{
  "d_model": 1024,
  "vocab_size": 9517,
  "norm": "layernorm",
  "norm_place": "pre"
}
Each number is 500 + 25 x the weight over the matrix's rms, rounded and kept within 0 to 999. Layers, rows and columns count from 0. Numbers have three digits each.

# k: layer 3 attention key, 512x1024, rms 0.0539, rows 349-383, columns 768-799
# q: layer 3 attention query, 512x1024, rms 0.0534, rows 350-383, columns 768-799
# v: layer 3 attention value, 512x1024, rms 0.0609, rows 320-369, columns 768-799
# o: layer 3 attention output (transposed), 512x1024, rms 0.0569, rows 320-368, columns 768-799
k349:544546486494507471504509512482493528510472486509450503481488498506465548505492490515531424497460
q350:463522497459521516510505474555486472511490496516500457459512488509474490492516478511505512474524
k350:490498504469490496513536498474498510511486465510543495490465507496475514523500506476482492527541
q351:499501522508510491519506496507514481526498515483543519503473488488525520513471510515474516496500
k351:520468451503490490500487456476453474462505501510501499502514529496501471488508508509495481509501
q352:489524526449499497499506510480489538508498466486515498478530518472530536507498546523495482501534
k352:512500493539489485508498475506492509533543536490500492531485480476531469495467501489508515470505
q353:511500486450542512510509465484465507486489502518488465505536527466489523449490522497519493516498
k353:489501489455506502497485510512495512500499522447488503506495474509492512521535477480529498513537
q354:478502553482494504475489501458536496536504549504463486507485513474490517521476514511537553467507
k354:488474467445534464533523485539520482500498489494486484494466511486508496450510515486496510471490
q355:475512510516497464529487468497502518505476505495505505500499524451471467506499437526499496470506
k355:491494510507515492501522522517492465508507511470532475515524502521461488491497508465531502551519
q356:474458480538484488510512530494497497482473486499460541494512528496468453534513490542533510534525
k356:508499489444520532486460505496508523479527512527489524489481456507503520437488535469501486525466
q357:474467494482529515486496489510517513469516504513508489523472502509448496531536512485491449519510
k357:440502502486504519450494506506522534536504514502535491479533518484503492511505494541535531539467
q358:476521511482468513501502527466478490505490489506483508528520515442525472507503534470482523492476
k358:520460502500538475463489489513511498518487475502507506462515505498518542507502466509504501555465
q359:492505539502506514492489503530511524513449504519492455493559516508482502492526505506503545531514
k359:494471495475545501526484486481489512537509497455505532478510447490487454480496460515498527513497
q360:492507499471504508477517525499483497486473500477450507531514473477506486508502500500498486507477
k360:519498459501495551482475542493513536543495461487508493509490511531512534542487507460506531456464
q361:531486512548522484507533494479494481491523496521497521455511485468483462540528497522497526504513
k361:502504508488520513508524506494470494509500520488519479501507523476454529534563495489486543526457
q362:457521496495489497486484516512478473477525561447493521493483528483510490518535520510489499507495
k362:500491482484474520510492517467519506461475475498528537500513545498500511453491480483462507513499
q363:487498500511480518483497552480469535541516480504496511540490533530534500519485477542458547463498
k363:489513492501475440503487486511511494493511478508491476517475521493504496494513537509495504504441
q364:455503516566521495532477487463501461521512499480455494501475572502517530467528512521517500495492
k364:470503489525549529532496499495538515509499535495476467480536445489511538511511500456521513536539
q365:468489530548467496504482516485528463490510501517505493466518496502496496488514503509529501497539
k365:554470507481503495475467510518453533501507507513486509450491487474482458507496525516425509517520
q366:489478534496510497471494499496495475522466503502487486552524509521511476473515511483510500481512
k366:475468510485489538501518460492497531428490540478466548498495478499503487537489488511531518506509
q367:504483518517478523522493469519479505472509517490520497478508503476537502464445494504493537522475
k367:463536528507496514531474513496506516476472456475482514500501524476501524492516489528510473521512
q368:521487472478457469485507526495480485509493531497503488499537528451485477517481458554468475510480
k368:439539523537495496508504533475525492470520503480443469517567495515529493521490508496482486492502
q369:493499467509493495466526475526541497512500494476469486526564499475475493460537517474511460489494
k369:517521476481511502441465504450520469519515540559437474505473470528460484528539510520529486497498
q370:523481482522474444483523512523512486506517515503543546484527519492507494470532505483459493468470
k370:527511436503495518477488492512486510492518496509448486479483485530513442501513507495507490523502
q371:482503508511516476546537516485509502541528516482512501497495491491530509470504504474506519518492
k371:503475508471525458458507495492493487497479478484540519500481508491480490477464499472512466508514
q372:515465500479529493473496506481475491473521482493501498452534494505487526532494490478505498512445
k372:482497507527472525510430486500502531500477554509472505507521496504488488536508475497469516448463
q373:504503488519479535528467468470558540538509522504509505486504480499472537512496475480499525490514
k373:538504517520487513485525525537467452493480508486496508522486474513536475499460462492489506469482
q374:517499511455503524540502527522512477495491517513486495527529513510480496504451487498522526480460
k374:465521485505519446464555475484484501475478498507508508508522491475456474462479538470486458471515
q375:510449472530521476455526493488489501473476542479463510530536493512497507483508501502478512501520
k375:502484519525484515478508514493485499507507511435506495474484524500516502484480511507526536562498
q376:526478484466532507522495503510473450486524512529552516501503490509532523522544548483489503519476
k376:532527523419479463505474473464466526496510480465533496496505514505525518474500493496507441494509
q377:514500479532532489509522497502517494460511475504485506489503497454495474528495495520474542498525
k377:510485498467511484486498540549497495538505508479477542483503516514489503481504527507460469487494
q378:489499504461524478488532492483483482538460502505447461548512526518516517518506490551514473475500
k378:488493502501522474469520530483507479482564519454539535462493497478517537487468501470444539510494
q379:526504491470510499512541511482498471502505491498491496512495509499495514520492504511527520505504
k379:461499485544470483530525517514518521445459501494500512484491476502462494494504508467504495493526
q380:524476513530541539518502511444533503530513513483500500515474520506467503516504496489481480450514
k380:514540494497460468491541446548499532511517488521500503515546527510469449484518507505490540500524
q381:452444487472494501552541548472480484516490503512491477493477505465453515445556516536508503491475
k381:451545475493519518487515533490496487507516477523472519544498529502451529493470564470537497488459
q382:469511517485511569499504462508506503501503482487512500469482553505533495500509443535516473556471
k382:499521534504544503474489498507506510457504487507523486535508470493498473478514523486494491497473
q383:479500507474523520452516521438434561519494496467464471525507493484494513507473550519501461439488
k383:497496492512524458522511486535485489492525496491500501477479489504524533462514507481532501485482
v320:512495437533506537496491506524468551503471481450499488479501488525486545466495472491511507514493
o320:528472536498504480524471508478500451485541525491507514562520507498517524487469508503527516514508
v321:510493508499522535495513465506482496481495492507498509485524484513486471483515480483475513500517
o321:474549458513482491479531525493510477542503482537527467506481563489497489469500465527510549538466
v322:489524493495517509520476497490501508525518541474500489493475529506520493473533531482508476481501
o322:502543506509483466468476499498522446514537513494498486523458474515499518537496483492506475502522
v323:464481524513536500506499510511503479568539497481519514454555462504496504493535477480529547516545
o323:525479502508510524485560491461482476490523434489503521502521516541497501508462515505463448507546
v324:473503475507488514536505508495470507501506523458489529455529495522499501518505499491555489477512
o324:496487500490506537504517495502521521514557493482460499496471537501510526480507550527532528521462
v325:490484521500495484515472512522473493484523457497566554506522520515502476547459485485504529557503
o325:515487543482532512537541494448501499484464574543444484545485451503469499508524492549476526488525
v326:555508474505498467524498489472500445469505478482486479468504523487497460483483541473485478516485
o326:492518478578474517466496545479495506499491471491493510513525511514528473543467499489509499517492
v327:470467486505479496491446475482470489488536484471459497508509501521538491483468538510498487507537
o327:510502442525551551468504473501520470500536483523502478498536480488481502519498469524545524499488
v328:524502523458496531522495524520478472507512526539473494507474529551495469497518467485516510475456
o328:474514486508482473537505503529503508521495493475478502471463506488497473511519485507499479466481
v329:529511486482510514478489496495481506469513512512519479480508538508535541499497489531496511487497
o329:486471512513505485482505478487486480456538468516492473549504465514481448485537524493480485498487
v330:449497501509512512499509492485523516484501507466465493489459510472507459524510452517535493502526
o330:519467526483528458530467486482461492479544475534513496483540484482516485523511450501449521502513
v331:510480490488502507512504481487482494500459459529480512496453454497530463506487457531508537478501
o331:519529508539487480471477491472538540480571528428535472496449464533519530490503520513488518483498
v332:495504465461517504484468498524490496503483491453444491502526521470540463482501532422502496528481
o332:512488482505506525513493526519481433480552490513521495502457508468486516503509539550456472498540
v333:491460525457473526493471455518466522534520530492529501494486509532530514552541464528488509465473
o333:499487489516501515551460528468500531518515519469524473503502542483519520464508524522463474512530
v334:508496488504501556488556456502496491500492485526519504503543513502520513514491532500477431496442
o334:505536520510537500486466499496528477510508534498459525485462522514509470491504536514525465528477
v335:565501453479500470511484501492472475468464484504522459524464516527563534529472479550488529491492
o335:502497492487517504483450480472465496510488506466453494516507484481466494458508457481550517520526
v336:500517483535537456478531525486521495519545443528500532495505499494522521550506487505484450523480
o336:482455495515531509523520513532467506481507505503502467457452470501519460494497517503527488492531
v337:493535506497482460506475452502456502495505481546512518463510481499477470567540503519490465497492
o337:485471504504496505517489515478524470537482500508507494481491466475487457482462501512461505553554
v338:528514487488468516517501463460482521510479566518448501527520500526526512528456501546532510493546
o338:464516463509483524500514592471498506496491498505491501503514534517464509520535513474520491438495
v339:505469519507510521515469486507520480527493513503550526507491451433530512500484489522478501522531
o339:560478518497491527531519497502476511476472454525521528510480505510486505497508507495498500505488
v340:476497475420522498472487499489515469528466522535490512489490535472524536501464475512492535531474
o340:514536483547475490525498546498496501500556523500497507506427495500564483490502506506470507491535
v341:485529525504495480500495488506508528530535478496492512476508477500515490489523501485466458494478
o341:472510534526503500521513454495473464492541494528512535554513501532517497489510480489484498497457
v342:552531473493506498527515482498539466517496460465522484527524512499487507512479495537491509492530
o342:477488491485482533503474536512520498483492491507547503500500538508508522479537459542490494489492
v343:433513501510511484509510556487448445494489464471485480503568520527467541524496498526491502502482
o343:462518523482535511506519478514492542458516542514525460485495497496469520471492504499501472519551
v344:491513466530533525484498427490514499488503449524515470472525508496479513542529472499554526501494
o344:517488497546470503483463512526468515504471544463510526486499488491526546492474496518498475511509
v345:500511503515509496492521523499503439502480496493459481520471537541531515532493567472524534483497
o345:480519447475482521520442496482475502529487509458534493480498510501451488491533448573516531521497
v346:498506539504540496537505499522525498501486475511511517548503481529462534462477494511472451504520
o346:502497532495461486467474476502511502504527498492522461459512479503528474492471504505489495501525
v347:499523503522494500484527504465506499506486497520518503515513470513499472492492475512499472494462
o347:501495471484497478500532504496515504464461449515493506500490544509484514517507502428488499514554
v348:558497477470536484510480511483514493511536510534510539534507453530510545535538546492532499468535
o348:510528525523434457498493495478534483501505482492501501471483495521501468458501493528477548526443
v349:466479464472512499502514472518484509531521463485461563491483544534490495490516478534544477487514
o349:496473533530509537461495495509515486531551515548528459488511503474539459513495514517507507493514
v350:472468483488530504479515499499500495523526466475470485489532477473478495536510505489484492454525
o350:521516527492485481508517487475499542501483478533451518499482487534507527468448479466491488496524
v351:510536483499480483444494469511529552497493508530473523520511498501484525482511511460499468580433
o351:513464448522490449444508506515482489522529504496518495520484526496487480520516530493467540503546
v352:501504519517495538525454513484529489486497462539513454495480499491488509531478542510500516510463
o352:488494522482469451503493508501484497487526560494509530504491509469513485482514494486500489521490
v353:478533486551530472476482519535505520549500502479549519509495508478505510523502495460481530510485
o353:431505550506512467535517484447509492419548496491506462475503544525491490524565510509456478496491
v354:504486500480513510454526510543489487541469500511515488468479542509524535461501481514503491476465
o354:492481524494507486505511461515537460441543482477480505510477478494475473514564501464549556490520
v355:502518513542503511491488570478503514511486532508458526451494478529510492519504512493498483548561
o355:517487460535518547461490477481466535500479477463501441539536475546514492475511488463560482450516
v356:472497493474467512489474555486525545520519541463498483488481512517490459486492531542501475496504
o356:445485451482479533501486478514482494535544516492517491494475504528450510508560480514465487455478
v357:517482507464518495524478529516520513461508542503436493510495453487493513506485487507511515539484
o357:517540480496528530473555480482505483514534446534505512498523503481486508522497549489467513492472
v358:492495478529507472499505511460505531501484475510516502474474512466529505477530487497531519487460
o358:475499469523508549485537510539477496540470520463489486497491511513498490537474508521509515538520
v359:492505506479476503506480468549485495503517516533477511501513513529476482491527474471478485498503
o359:455536548506499487533525454482564466451501482495482536468460488453513504515485493567450484508480
v360:539500466439466473538466473465474485481489496504480485524481513529488490507464511518512532524474
o360:444486554448509504485497477480511467532530528497487527490558507526494493509476504527530506501512
v361:479495519472469499473488505484507535492503512512449468498547492479494507519474471500484523525517
o361:483456541535494488490481519462482488503503481485580487470498492474509511503544549517499509477468
v362:521483503506501492523473470519479518490524487532498494506511510490532530469502484515532503466506
o362:528507499502483495502498485521493465525456525531512457498479537459544448485422472455471471513498
v363:509444493506500540524535474479493449479546529497533461484498527503478468516473503492486532475502
o363:481493456476465520484521518509486559530481522514519531496509456523493530489545514518514525509514
v364:467495474470509490476507485519476523522510543536488471484571518487477522536451469522506490535485
o364:538449482494504496482489488525531464556484472480516526490477519472513491530471457466479486496540
v365:481553520477520492498496530488501482515512481517534513477455505485503535467495506507504469502503
o365:513474528499491498579518487498577499469477516520512513534531481564478514563528518518487511488505
v366:471550528507458482511530513487477465466505535529474476508514509529501486507481502494498469492530
o366:484490521515544485452518467567516471509519499507532502544526480511559543481565492463542463466500
v367:484513498467449495511540548494516508515491506499539513475505501513504512527530565526510488503498
o367:532495472544480541527493447514508509526472503516521485503483500551507466522529470498548509524519
v368:453532503460508535490494538530489497514485502502489527533499501504489486497512481515496489538502
o368:491482492516496495483540476501475505519527485495510464538537516500503495508546529454521501495478
v369:512503493479472460500510530511478519509472508556483519485489511526508532495475499523507464538464